Weights of a small transformer language model.
Size: 16 layers, width 160, 2 heads of 64, MLP 960 squared ReLU, vocabulary 6966.
Architecture: rotary positions, no biases in attention or MLP, embeddings untied during training, some layers without attention, gated attention, exclusive self-attention, short convolutions, capped logits.
Training: a variant of Muon for these matrices, 3972 steps.
Each number is 200 + 20 x the weight over its row's rms, rounded and kept within 0 to 999. Layers, rows and columns count from 0. The size before them is the row's rms in percent of the matrix's.

# layer 9 MLP down (transposed), 960x160, rms 0.0302, rows 229-269, columns 120-159
109,162,162,198,200,206,185,157,201,210,223,180,176,187,191,216,189,225,189,221,162,181,189,182,211,189,214,200,213,238,213,196,193,187,214,185,192,148,199,208,191
100,213,222,181,182,203,215,243,195,214,183,215,214,201,214,208,257,210,209,194,172,191,190,208,183,209,176,215,200,209,213,227,188,209,219,194,198,188,205,206,234
104,231,180,238,208,168,206,199,221,194,224,180,184,198,211,224,210,203,208,196,221,203,170,224,221,172,217,182,189,182,218,162,202,184,202,218,197,182,193,213,184
116,203,212,176,172,200,185,193,192,178,154,194,177,196,179,194,191,221,223,183,207,175,195,170,209,222,193,209,189,213,150,188,175,174,204,185,211,232,219,205,200
087,231,189,213,191,206,187,206,172,201,177,188,195,194,166,186,188,172,201,179,170,200,203,217,164,208,191,243,216,231,189,210,214,211,224,217,224,204,223,207,186
102,206,215,195,230,198,168,204,203,179,201,154,200,212,182,205,191,201,168,223,195,195,178,204,143,216,221,163,155,185,183,221,201,175,183,175,209,205,161,207,160
116,204,209,200,203,201,195,175,239,181,191,198,210,197,228,185,217,155,213,185,177,219,217,218,217,196,177,249,192,192,195,218,176,215,197,192,201,178,218,175,194
097,168,193,197,215,188,192,214,195,202,220,199,225,197,216,207,162,238,226,158,185,214,209,192,182,215,195,210,181,181,208,225,229,153,207,198,188,182,191,200,155
092,187,183,191,160,214,217,211,177,245,168,193,197,193,188,176,211,245,187,170,194,194,217,202,161,202,207,194,189,216,223,206,194,176,191,173,193,210,199,210,224
108,191,173,244,210,218,201,188,194,244,205,200,189,244,221,209,217,175,222,241,187,176,210,229,240,189,179,206,187,233,181,215,179,206,216,231,197,219,183,232,227
101,176,194,162,229,186,191,189,165,219,208,205,192,196,227,194,205,202,205,161,215,223,214,216,211,216,207,194,191,198,234,227,200,189,233,184,215,213,206,206,222
101,216,214,181,228,214,166,180,207,197,225,222,178,185,228,195,216,198,217,220,203,179,195,197,227,215,195,187,190,231,199,193,170,248,185,198,196,196,177,198,202
095,178,200,191,219,197,216,170,202,170,222,247,204,202,182,202,208,193,197,166,201,208,190,199,203,194,207,194,189,186,205,193,174,221,223,225,196,168,201,205,173
099,217,203,219,183,187,194,240,218,220,214,227,177,182,220,212,212,171,198,204,216,211,196,197,192,206,210,191,184,198,204,199,194,176,213,213,223,211,182,188,221
121,214,194,199,192,226,231,207,171,213,188,221,195,205,201,200,207,229,223,196,210,220,229,148,210,254,184,188,186,204,186,173,172,189,188,214,181,224,249,217,219
098,173,218,164,179,174,186,206,202,197,224,191,197,177,172,198,211,154,217,211,198,167,194,174,205,196,176,179,178,180,209,199,168,243,190,206,217,179,193,213,180
090,211,203,199,233,219,215,206,184,196,202,205,199,188,206,240,189,210,201,203,221,167,224,192,194,183,196,179,149,195,179,193,199,201,171,199,179,206,177,225,233
112,178,181,222,222,184,214,221,179,177,221,216,193,188,174,200,217,200,188,215,220,185,195,192,179,201,215,176,189,225,193,219,175,198,161,225,187,215,189,202,205
094,187,212,184,214,227,200,169,207,184,233,194,232,201,193,167,190,202,210,199,206,214,221,199,195,221,197,156,196,201,188,214,205,184,212,244,185,203,226,179,229
092,199,199,173,198,189,198,224,203,187,170,185,201,184,169,193,207,188,189,197,189,220,215,220,202,220,187,188,197,197,213,231,204,144,200,233,187,197,215,193,211
099,216,163,194,215,181,223,231,207,220,208,208,197,172,234,226,198,201,172,189,211,144,219,205,192,172,233,203,193,192,193,209,223,179,221,204,226,197,210,186,200
094,234,187,173,217,205,185,177,188,248,202,203,218,206,198,186,202,215,192,203,184,223,205,213,190,209,222,197,216,181,182,200,213,212,197,168,201,186,215,194,205
098,183,177,190,201,213,252,203,178,143,208,210,205,206,193,215,227,210,166,181,205,192,180,231,164,214,229,184,180,238,196,178,162,209,205,222,210,166,179,190,188
109,214,204,190,217,168,194,209,185,205,188,212,208,204,210,201,162,180,162,218,205,192,220,195,187,196,234,214,207,223,200,253,241,185,191,200,220,155,216,189,205
095,174,207,214,190,200,181,184,214,192,189,225,179,196,177,198,220,192,197,191,207,180,166,159,216,188,220,223,162,178,221,223,227,220,177,192,176,171,210,177,193
115,219,205,184,164,188,199,203,180,191,203,217,235,149,193,192,185,207,200,248,228,198,172,177,169,203,211,172,257,209,182,222,219,209,174,211,230,227,235,209,220
079,205,196,209,218,170,180,200,178,222,200,186,219,197,219,190,180,183,212,213,199,211,207,177,187,194,218,219,202,189,194,197,207,188,202,206,209,221,175,173,205
106,209,184,181,195,199,201,198,198,190,192,233,200,199,194,208,196,208,169,190,229,174,237,192,231,213,213,187,209,204,184,223,170,211,211,209,212,219,214,211,221
108,171,188,183,221,181,176,176,178,201,205,192,212,212,175,234,199,200,177,219,202,197,197,215,193,178,218,209,207,178,203,205,172,199,209,189,188,181,207,235,184
108,199,219,211,184,199,205,230,201,176,205,215,186,230,162,210,169,203,214,196,191,185,185,206,235,221,219,199,179,200,219,185,198,225,188,226,209,202,204,194,219
101,192,166,183,177,199,173,222,192,191,182,208,193,194,182,161,212,166,218,193,151,219,179,168,184,201,216,222,224,192,153,198,193,191,190,246,185,205,229,196,234
095,206,204,218,168,193,206,198,183,187,171,180,214,186,197,202,210,184,221,167,215,202,202,184,186,208,172,201,212,207,191,181,194,191,186,200,232,191,213,198,184
092,181,188,204,212,207,152,219,241,203,215,196,184,184,205,201,215,212,241,208,212,203,211,166,189,200,199,192,228,200,202,202,203,218,167,198,208,198,235,201,186
086,212,233,200,204,204,212,217,189,206,176,190,209,186,204,183,218,223,198,197,228,195,206,180,207,168,157,199,195,202,180,215,188,233,166,188,200,157,211,198,216
066,218,189,194,192,212,218,196,201,203,223,234,227,183,190,202,217,211,209,211,225,167,180,210,210,174,214,199,202,238,242,219,187,186,191,195,207,217,222,189,199
105,226,183,190,187,193,225,240,177,176,179,208,191,207,183,199,215,183,188,234,194,201,203,187,159,190,205,216,231,189,184,173,187,186,190,217,202,209,180,191,205
126,204,197,200,195,190,225,182,190,196,175,194,198,155,178,187,175,182,239,222,211,222,184,210,234,202,203,198,194,206,206,201,179,193,172,157,202,222,171,201,218
110,219,171,194,201,209,209,208,202,164,215,256,181,212,206,194,227,213,159,218,200,216,174,194,227,202,179,216,175,227,200,170,229,208,262,221,200,198,183,194,216
103,159,200,215,205,218,196,233,198,171,179,242,176,190,213,189,220,212,204,218,194,214,189,172,199,184,204,166,222,198,173,164,181,198,214,157,203,195,183,168,176
087,219,216,169,214,246,191,227,183,185,177,182,206,237,215,219,184,207,190,192,194,211,215,202,231,183,224,188,189,231,175,199,199,240,229,220,195,196,188,214,188
096,198,200,200,222,207,205,176,199,211,168,211,201,187,213,197,262,204,227,184,227,197,187,199,199,220,181,205,216,214,199,232,194,196,194,215,193,143,216,207,208
# layer 9 MLP up, 960x160, rms 0.179, rows 230-269, columns 120-159
099,194,217,175,226,208,226,193,215,211,205,235,195,192,213,169,187,214,212,213,178,192,199,228,193,225,187,185,180,215,205,188,211,205,215,213,200,176,183,189,215
118,238,203,208,203,205,197,205,195,138,211,215,179,187,206,227,211,202,193,199,191,227,166,223,197,193,208,168,207,143,170,185,192,231,181,195,199,215,203,198,163
101,208,186,218,217,201,185,211,175,191,186,138,214,210,210,212,173,235,190,240,236,244,220,195,220,211,174,210,178,224,233,183,210,212,185,163,227,191,149,195,226
092,202,172,176,193,206,202,160,219,216,229,203,166,197,182,209,209,198,233,204,185,222,244,189,210,145,181,202,146,195,185,175,204,218,193,182,198,186,180,191,180
105,217,210,212,204,189,175,202,166,218,184,198,192,173,215,234,197,196,220,210,223,195,179,201,198,177,163,213,175,172,191,227,193,209,218,177,192,143,169,211,200
105,171,197,204,223,197,178,202,177,228,210,157,169,191,180,168,206,213,232,208,189,175,169,203,196,193,189,168,230,227,198,209,185,202,190,186,227,184,191,186,219
101,174,201,207,183,196,222,171,208,216,246,196,212,199,192,226,180,192,198,179,180,198,222,199,219,119,215,185,217,200,186,158,184,191,222,173,214,197,192,217,155
091,191,205,206,193,211,185,182,202,227,213,200,227,180,165,190,208,206,166,194,189,150,167,166,247,202,199,197,244,225,175,221,152,182,192,178,213,179,186,247,244
106,197,228,226,211,145,189,214,187,231,175,182,166,180,174,185,193,200,182,203,211,196,198,193,201,233,164,180,209,208,155,193,211,218,198,203,205,172,223,195,203
099,200,192,224,229,175,178,199,172,220,203,217,180,217,215,204,217,191,191,178,246,178,199,192,249,224,213,194,209,216,211,197,188,181,195,195,208,182,213,187,223
109,200,222,199,218,190,230,169,237,162,202,209,185,191,194,212,167,186,175,224,188,216,197,206,207,181,192,175,243,189,192,149,203,219,189,176,213,188,234,202,207
104,230,196,215,213,239,202,201,192,177,195,169,185,179,192,225,206,215,190,203,177,221,203,207,231,176,238,202,215,186,221,215,185,203,213,164,203,163,172,201,214
099,170,190,196,232,237,232,232,224,218,210,164,216,230,203,211,193,213,210,197,187,175,209,171,210,206,180,212,203,189,216,201,163,211,208,217,182,188,221,213,178
107,220,172,208,194,179,225,199,177,195,224,232,199,140,183,171,197,187,215,177,213,196,203,180,247,224,177,236,205,222,232,179,155,198,171,208,231,209,186,204,222
102,243,218,197,209,191,216,176,210,179,212,158,198,216,190,205,229,206,233,171,202,213,175,205,218,209,208,239,231,200,198,185,185,210,200,204,208,206,190,198,198
093,178,184,190,187,188,218,202,201,207,202,202,214,207,225,211,185,174,168,194,220,187,174,182,188,193,252,203,185,190,218,200,200,172,181,233,240,172,209,167,201
112,198,187,208,179,195,202,186,230,199,227,227,181,205,164,208,204,181,213,244,235,226,195,200,176,151,227,188,193,250,191,188,180,209,177,192,210,202,201,204,155
098,199,199,183,191,199,182,190,182,207,212,176,214,226,215,205,205,176,213,188,230,211,236,196,215,187,185,246,185,197,236,230,187,169,191,258,179,202,184,222,249
105,217,207,239,164,175,223,188,240,208,190,199,180,197,203,193,184,161,225,192,212,239,221,222,183,203,219,193,187,218,206,208,189,211,222,189,211,199,179,185,171
106,222,240,202,211,193,241,183,206,161,195,212,186,175,206,234,185,209,172,200,230,169,208,193,185,196,177,197,202,164,248,196,197,193,177,215,203,201,186,192,196
100,218,188,209,189,208,190,181,225,207,200,206,168,216,229,187,180,204,204,213,176,189,165,247,232,200,212,220,213,220,207,184,179,181,183,204,173,209,219,184,238
096,177,234,219,210,188,188,210,243,187,195,200,232,231,192,228,185,206,183,193,186,195,211,173,206,182,240,190,192,210,189,197,171,187,174,238,217,193,209,196,209
103,170,243,226,218,200,205,190,197,235,185,186,223,190,202,184,172,173,193,206,180,189,221,226,188,216,194,163,215,184,140,184,217,233,203,193,228,194,177,200,205
102,191,225,233,205,199,215,194,192,200,186,228,226,218,236,209,187,227,217,175,241,211,175,211,190,179,218,187,198,198,173,239,194,217,189,172,216,201,205,153,200
114,217,190,180,220,181,221,219,215,178,188,193,166,234,212,189,172,168,212,189,171,198,201,231,174,195,198,212,209,210,172,204,237,202,189,198,205,155,208,180,216
079,172,233,209,212,213,167,195,208,235,232,199,219,212,195,222,192,186,224,174,218,178,179,214,192,238,270,234,189,189,189,197,217,193,206,195,198,184,204,185,219
096,225,206,198,208,215,187,189,199,178,178,201,178,184,207,200,213,199,164,201,190,174,234,195,245,171,207,212,206,252,188,184,174,237,187,183,196,203,150,177,239
107,262,189,239,225,218,189,175,223,207,219,174,183,189,208,178,197,203,213,175,203,157,207,211,175,199,186,202,176,219,194,203,225,185,215,166,172,202,184,220,189
092,176,216,217,168,203,186,210,232,143,156,191,183,217,189,194,181,202,191,202,186,192,169,188,214,197,237,172,206,164,214,214,191,192,220,205,180,217,210,175,221
090,224,233,207,181,215,171,202,195,193,187,186,235,185,199,175,192,235,238,167,147,160,190,204,204,201,208,197,165,186,182,200,184,205,240,205,181,219,190,204,237
095,217,190,230,225,236,175,194,172,195,176,225,191,240,208,151,185,201,159,226,201,210,208,209,171,179,196,187,213,237,198,226,175,208,222,213,220,165,210,191,172
087,221,181,187,195,184,221,217,186,212,173,192,227,176,211,189,192,210,239,211,209,167,198,219,192,177,212,206,160,217,195,199,181,209,228,202,166,218,221,187,205
090,203,212,218,202,222,183,230,206,192,188,180,175,173,200,212,195,190,222,204,228,208,204,209,216,183,203,182,198,199,226,213,195,203,217,179,209,211,209,194,166
071,235,198,144,197,236,229,205,173,172,206,201,203,213,152,208,213,159,211,217,188,230,207,196,204,200,233,216,168,209,208,208,238,203,192,198,214,203,231,188,221
105,191,190,185,230,206,159,222,189,214,212,188,192,187,205,236,185,208,230,167,169,201,214,194,173,189,222,244,253,167,176,167,213,175,169,200,181,227,166,201,191
130,195,176,185,199,186,201,172,196,221,211,186,181,210,185,217,193,223,191,148,210,200,194,205,181,208,199,251,175,218,211,152,197,202,230,184,209,236,215,201,224
106,185,210,188,194,195,194,216,196,174,223,173,204,197,223,210,175,203,195,214,216,278,201,198,205,180,197,202,200,166,187,194,204,203,182,239,219,225,223,197,199
109,227,219,227,216,198,156,232,158,205,166,195,205,211,208,206,186,188,224,215,210,226,176,192,206,179,206,181,221,206,199,236,188,185,203,177,196,168,195,193,189
091,180,216,178,207,197,178,191,203,234,191,203,177,203,162,185,211,161,182,196,164,223,193,175,174,175,187,206,178,203,198,204,187,189,183,198,225,182,217,174,216
099,211,210,226,215,185,213,217,204,241,192,231,186,202,192,220,187,207,208,204,197,222,186,205,184,198,207,179,241,212,211,199,219,181,200,195,225,190,206,182,182